config.yaml
n_layer: 10
d_model: 768
n_head: 6
n_kv_head: 6
head_dim: 64
d_mlp: 3072
vocab_size: 8192
activation: "squared_relu"
norm: "rmsnorm"
norm_place: "pre"
norm_eps: 1e-06
positions: "rope"
rope_base: 180000.0
rope_fraction: 0.5
qk_norm: true
attn_scale: 0.176
bias: "none"
tie_embeddings: false
parallel_block: false
extras: ["local attention windows", "shifted keys", "gated attention", "normalized values", "value embeddings", "hashed n-gram embeddings", "a smear gate", "an embedding shortcut", "learned residual scales", "skips across layers", "capped logits"]
init: "normal"
init_std_qkv: 0.014
init_std_o: 0.0
init_std_up: 0.014
init_std_down: 0.0
optimizer: "muon_variant"
lr: 0.0113
lr_mult_down: 2.0
beta1: 0.93
lr_head: 0.00414
warmup_steps: 54
schedule: "wsd"
decay_fraction: 0.854
decay_shape: "linear"
final_lr_fraction: 0.0
batch_tokens: [65536, 131072, 196608]
seq_len: 384
doc_mask: true
train_tokens: 525300000
steps: 4542
dataset: "wikipedia_en"
Each number is 200 + 20 x the weight over the matrix's rms, rounded and kept within 0 to 999. Layers, rows and columns count from 0.

# layer 4 attention key, 384x768, rms 0.0834, rows 316-319, columns 704-767
212,169,224,183,192,176,213,205,198,198,201,175,169,224,203,189,197,187,181,205,206,179,172,194,202,173,185,191,171,191,226,174,214,190,182,202,199,204,176,216,211,186,196,209,200,215,197,185,178,206,187,183,218,217,203,164,175,180,212,199,180,192,187,172
202,236,175,198,206,206,199,191,212,231,188,207,201,181,192,182,200,231,207,217,220,177,223,199,201,202,216,217,230,151,171,232,204,209,218,193,177,194,226,195,203,174,179,177,182,209,170,202,195,184,209,233,182,235,172,193,214,175,169,199,204,229,197,201
240,205,190,209,186,188,189,170,188,184,168,195,225,241,227,217,215,231,174,183,209,214,199,167,166,216,191,227,165,210,213,206,191,205,201,225,186,172,201,160,202,197,205,225,206,202,185,223,196,198,187,195,184,179,176,215,204,228,201,242,233,191,215,185
215,190,200,190,195,195,185,178,182,213,219,206,189,192,246,216,174,186,198,176,180,178,194,246,208,206,171,226,202,196,188,180,187,205,213,178,212,205,230,199,208,208,220,219,156,206,229,199,193,201,190,182,214,197,178,207,226,205,210,181,213,189,182,181
# layer 4 attention query, 384x768, rms 0.083, rows 317-319, columns 704-767
185,211,232,206,209,193,179,166,214,211,171,212,231,199,202,188,194,194,209,230,188,232,189,198,175,222,167,219,196,227,182,196,197,213,228,211,187,234,195,223,194,239,205,179,220,177,208,181,186,213,197,219,196,200,195,203,183,205,183,188,189,218,210,170
187,199,174,214,202,172,177,201,197,194,238,170,189,177,179,202,221,219,202,153,194,215,193,157,212,225,217,217,222,183,190,199,206,197,220,222,196,215,163,208,232,178,218,219,231,209,203,215,198,235,210,176,195,212,171,201,223,183,200,198,239,225,208,185
177,181,209,207,194,202,196,185,229,217,172,194,184,212,209,189,188,187,223,189,216,223,173,167,230,206,191,191,169,193,188,202,205,200,189,169,152,195,209,185,198,197,195,184,212,220,172,206,218,194,230,204,209,196,213,210,203,173,196,218,200,150,217,217
# layer 4 attention value, 384x768, rms 0.0895, rows 256-277, columns 704-767
230,192,233,220,195,194,208,215,197,194,195,195,206,217,199,209,183,219,190,252,220,239,178,198,215,222,201,176,224,199,171,219,205,200,179,179,208,208,178,198,180,190,188,198,198,219,168,193,171,218,165,186,196,187,223,227,167,218,180,190,186,214,203,206
203,223,199,221,227,198,190,223,245,164,229,217,209,188,196,202,183,201,196,208,194,191,219,204,202,181,172,231,188,197,187,225,187,177,200,211,218,197,211,193,208,199,198,217,227,164,221,234,214,211,179,233,233,202,229,208,196,193,179,205,190,187,196,221
221,225,198,210,227,185,211,186,226,192,153,196,174,200,221,167,196,183,194,171,193,195,219,177,193,201,238,189,204,195,206,215,192,216,182,208,206,166,185,203,213,203,189,203,194,198,189,199,213,208,212,207,206,232,171,177,215,237,190,182,204,186,218,192
200,195,222,206,185,202,203,186,258,210,231,184,194,187,147,174,192,205,211,197,231,247,178,194,198,234,196,192,166,208,209,232,218,167,194,198,225,210,215,186,190,177,221,209,170,183,203,196,200,204,202,155,208,195,183,220,222,180,238,191,210,209,229,182
195,220,192,215,186,229,177,182,223,217,222,228,207,188,177,171,191,187,187,194,241,219,175,214,193,212,217,242,187,175,192,187,185,193,234,175,180,194,211,165,203,219,182,188,181,230,181,218,213,216,185,205,196,186,182,213,175,161,211,213,219,253,214,208
203,198,204,200,219,205,213,196,184,173,221,231,227,198,213,195,219,211,193,185,158,175,173,203,219,226,229,223,184,230,214,236,222,236,175,175,194,246,221,194,221,182,182,222,206,193,188,206,231,218,226,179,164,167,219,220,207,211,209,193,230,222,216,199
217,208,200,188,233,202,183,202,224,215,183,233,197,204,237,216,227,184,180,206,190,187,174,187,214,195,230,182,179,185,212,219,206,167,235,191,245,230,227,195,196,195,210,247,199,183,200,194,219,214,236,170,202,151,200,210,194,243,174,212,200,220,166,199
209,210,210,171,207,191,214,203,176,205,216,210,181,199,172,160,168,182,161,231,195,201,211,213,183,230,202,177,234,197,207,189,182,196,206,201,220,209,193,209,193,196,182,188,187,203,169,151,226,219,214,185,216,202,161,218,202,222,185,198,182,161,172,171
205,201,228,244,194,199,211,219,207,164,214,242,223,194,193,192,220,188,184,200,193,172,226,161,222,211,187,176,202,189,211,233,225,178,190,222,168,210,181,196,214,215,216,183,203,227,208,211,196,222,220,217,196,206,183,222,227,207,202,177,187,181,224,197
213,180,183,219,186,191,185,172,207,189,190,204,198,205,179,208,215,191,184,210,213,219,191,158,185,189,220,214,207,183,198,196,206,220,234,234,203,228,192,187,208,200,190,181,239,192,179,200,242,195,234,187,202,234,214,177,198,225,187,216,198,222,170,226
227,204,179,196,209,192,213,210,221,184,239,229,209,212,198,208,194,207,254,195,194,165,183,214,199,194,221,184,209,170,157,199,236,235,178,152,174,252,149,212,198,191,187,228,235,212,207,202,210,190,232,235,202,194,198,217,150,206,171,198,172,216,197,231
176,232,243,212,177,205,186,198,179,198,195,169,181,205,243,213,179,212,156,195,226,195,221,215,188,221,190,220,186,223,188,206,213,207,208,242,229,231,196,196,199,221,174,184,176,213,178,186,219,212,208,210,222,213,213,245,250,231,209,189,236,214,187,223
197,176,203,188,190,167,207,202,215,198,206,207,219,187,206,185,186,179,214,166,185,226,199,217,189,205,186,205,210,192,194,179,201,233,202,200,208,194,208,210,206,204,190,204,201,210,170,170,203,205,220,228,206,217,219,186,211,198,183,201,211,206,211,217
209,214,184,213,213,185,215,207,200,210,195,169,193,236,199,195,201,212,220,198,194,218,208,218,195,189,196,188,203,175,239,173,223,176,209,199,171,180,229,206,208,182,230,189,210,214,182,207,169,193,194,180,177,207,160,205,249,204,233,135,234,205,218,197
182,206,191,165,190,228,202,189,241,203,206,199,187,216,188,190,172,206,209,200,192,217,210,192,183,176,194,187,215,205,180,211,188,191,173,180,205,204,169,182,177,191,200,220,196,255,158,195,188,171,194,183,212,173,233,156,203,207,220,202,187,226,192,208
199,212,191,194,189,214,198,169,235,216,216,231,222,203,192,204,217,226,204,202,207,213,182,211,180,168,218,202,186,195,233,215,202,178,188,203,199,176,193,154,186,235,215,187,209,191,162,188,209,236,175,199,204,238,176,177,185,198,206,192,226,235,211,191
218,225,189,175,176,197,162,203,198,196,232,170,184,197,193,186,197,266,219,191,179,206,208,207,189,186,181,183,203,180,212,198,220,175,174,182,216,163,170,250,200,222,193,206,212,216,198,200,208,199,164,197,217,182,203,227,199,199,181,233,204,231,194,178
175,226,183,226,222,212,204,179,187,204,183,183,194,209,217,191,213,205,199,185,220,198,208,188,206,211,169,221,232,210,199,205,211,208,203,202,209,183,220,203,200,215,205,192,242,179,186,215,182,208,171,211,238,204,203,239,230,165,178,224,217,215,176,199
186,229,209,195,222,225,186,202,185,201,198,201,198,202,174,217,188,206,199,201,184,206,190,201,213,175,186,203,184,234,175,211,203,236,179,211,196,197,212,231,204,213,200,236,185,236,215,195,196,160,214,184,224,192,194,207,210,232,210,194,198,188,178,182
209,206,193,175,184,172,167,205,215,221,231,197,181,227,174,165,228,236,209,207,191,230,181,221,171,190,202,213,199,200,182,193,185,184,224,218,220,165,210,166,197,195,193,195,165,260,190,222,194,218,241,191,207,198,208,179,230,203,232,201,190,191,222,212
199,172,190,183,191,184,205,206,177,200,266,207,191,190,236,203,207,223,200,169,208,211,182,216,182,206,148,181,227,183,230,204,196,231,188,200,185,201,184,221,199,189,189,182,234,163,205,179,234,162,207,170,204,178,178,195,193,258,203,193,191,201,233,186
213,208,187,176,221,223,207,188,212,199,190,209,209,196,197,204,170,227,200,222,182,181,222,211,225,238,208,188,162,230,222,205,223,207,229,201,220,196,220,203,192,243,176,199,220,208,187,243,195,229,184,170,205,211,215,204,200,182,200,200,175,173,211,187
# layer 4 attention output (transposed), 384x768, rms 0.135, rows 256-277, columns 704-767
194,236,194,230,144,233,178,156,217,171,187,211,227,258,162,166,157,225,172,188,194,227,198,231,178,158,209,212,225,232,218,185,176,200,197,193,198,189,207,203,217,176,195,151,209,210,208,175,202,217,187,181,196,201,206,218,233,198,202,195,214,207,190,172
193,214,186,185,198,193,207,221,227,185,202,225,211,242,151,189,199,210,218,182,208,200,207,205,215,196,187,220,160,215,216,216,209,210,205,185,225,203,198,146,208,229,168,214,212,161,218,248,195,198,217,212,218,193,212,190,200,210,183,187,179,216,159,196
163,197,220,183,214,165,191,202,165,198,187,224,200,173,210,219,211,203,200,203,196,209,204,193,175,207,175,203,212,196,214,278,218,239,187,202,198,218,178,231,220,190,222,180,225,177,196,219,181,208,200,230,196,215,228,197,177,217,162,178,198,202,167,186
201,202,203,229,177,180,200,226,193,232,199,184,190,212,223,236,172,198,201,210,185,232,174,212,221,176,186,183,206,204,205,207,195,184,157,199,221,199,194,206,212,217,203,193,183,212,207,217,192,235,237,221,183,198,201,203,192,230,192,216,239,214,220,186
200,215,183,234,169,218,233,200,203,215,176,197,181,157,215,200,211,205,216,184,175,196,186,176,191,203,198,203,195,167,232,203,195,232,216,214,223,182,238,203,200,196,182,174,206,208,197,181,205,238,193,198,175,168,214,216,210,196,192,195,236,190,222,218
242,195,219,208,202,209,215,211,191,193,153,199,185,207,228,202,182,215,247,201,188,217,186,172,182,185,212,198,172,218,158,169,234,169,183,222,225,198,218,236,253,208,200,199,195,204,216,178,229,208,237,164,162,182,179,210,239,238,219,191,192,180,217,161
206,150,197,218,200,194,187,237,225,188,178,223,188,189,193,243,203,177,229,173,190,194,199,191,199,232,220,221,195,201,181,227,167,181,190,190,174,215,164,173,207,216,202,210,228,203,179,240,193,215,238,212,172,162,193,213,180,188,202,186,206,211,224,187
162,218,159,220,212,176,205,210,193,186,210,166,197,195,214,190,210,201,213,202,177,223,212,233,208,221,180,206,206,182,207,201,214,227,182,212,237,206,222,193,209,215,217,172,197,179,191,207,193,196,204,212,206,228,209,200,180,228,192,184,168,172,197,193
173,208,227,227,214,243,193,203,190,210,201,231,200,207,183,209,179,226,205,199,195,186,226,223,195,216,222,186,218,216,185,224,233,190,228,188,205,200,171,212,244,237,212,192,222,171,216,224,170,199,211,213,154,221,214,184,198,189,170,196,162,241,188,211
217,200,237,177,200,181,196,197,211,191,220,209,194,174,211,194,176,191,173,196,203,184,221,217,171,236,225,215,192,226,229,242,224,200,243,200,188,161,204,209,184,199,218,188,201,157,194,193,192,187,203,251,185,237,176,238,214,168,181,213,220,195,189,209
165,213,210,186,195,187,186,230,200,198,207,218,197,203,204,193,195,219,246,176,190,199,172,221,188,187,207,229,197,172,225,188,235,186,208,166,202,202,198,215,220,179,178,162,217,205,209,152,207,187,174,211,227,185,185,205,171,195,179,204,159,240,215,220
185,185,203,204,185,198,188,198,194,189,194,190,194,225,195,208,169,190,224,200,156,187,220,191,203,207,173,200,213,222,228,203,201,216,186,220,190,201,197,160,200,186,207,222,209,221,167,193,216,235,199,179,177,168,198,192,192,211,217,206,198,203,191,212
212,200,223,174,199,235,196,176,162,215,208,163,218,200,177,210,202,238,210,220,179,186,208,197,197,163,191,195,199,221,206,205,214,222,189,224,226,159,201,187,187,182,196,207,221,191,182,193,224,192,162,183,188,195,178,164,200,213,146,212,151,241,195,161
167,219,180,218,173,173,224,207,190,223,183,185,191,266,194,208,232,194,167,190,172,197,199,200,213,175,194,167,216,222,206,195,216,191,196,208,203,213,194,213,207,172,236,178,248,240,174,223,172,232,193,168,166,160,189,218,180,222,211,193,214,219,204,202
211,177,161,204,200,206,178,201,170,200,173,206,207,233,184,205,188,217,218,179,191,202,215,176,199,218,204,219,241,197,218,257,195,169,233,205,222,178,186,207,217,191,226,186,151,232,201,179,223,186,184,172,189,175,217,208,216,236,194,200,206,198,180,212
186,189,177,191,201,222,197,194,187,235,158,203,218,241,202,201,188,183,177,205,252,183,233,213,187,205,190,180,215,171,192,214,151,156,235,190,206,166,202,192,196,170,161,206,207,222,227,216,224,216,211,203,232,225,178,213,200,214,160,178,231,210,185,226
222,168,210,202,176,166,223,202,194,194,233,203,189,229,179,205,165,171,199,208,209,199,162,229,190,203,200,204,187,181,201,194,193,172,202,193,202,179,209,223,170,181,200,243,211,224,204,198,193,195,224,180,207,190,242,216,221,203,199,218,178,194,221,178
169,189,218,174,194,196,194,219,197,187,197,249,218,212,237,220,218,207,210,192,192,186,180,189,160,217,207,201,179,177,164,195,169,210,176,186,184,207,205,227,219,184,183,215,207,233,209,195,188,211,202,235,219,213,248,197,171,209,235,203,186,217,206,208
187,188,176,206,213,202,206,233,205,204,183,177,215,201,209,204,183,190,163,188,210,195,239,235,196,199,179,169,185,178,195,201,202,175,195,182,213,211,211,199,207,204,194,210,175,182,185,228,179,201,196,201,233,220,221,202,195,182,203,217,193,135,172,161
238,218,197,190,166,223,201,233,210,225,216,215,188,252,184,186,176,183,192,214,202,194,172,204,209,188,178,215,197,213,182,184,236,191,162,205,202,180,236,206,215,194,178,207,195,225,211,180,192,216,220,164,217,169,212,177,173,175,190,196,179,197,241,242
199,196,249,192,194,177,164,205,208,205,222,204,169,186,192,200,219,216,159,161,198,270,227,216,190,178,168,220,199,164,196,200,207,201,226,204,195,192,188,211,171,204,191,199,209,245,187,191,218,205,205,150,242,173,206,190,208,215,204,195,189,223,218,207
214,192,191,216,227,228,207,175,215,193,186,230,218,209,175,199,206,198,167,208,213,233,222,190,214,204,205,214,200,207,182,184,197,217,211,173,191,214,143,215,208,203,182,167,192,171,209,186,180,183,173,215,188,232,228,237,210,230,196,185,188,193,177,195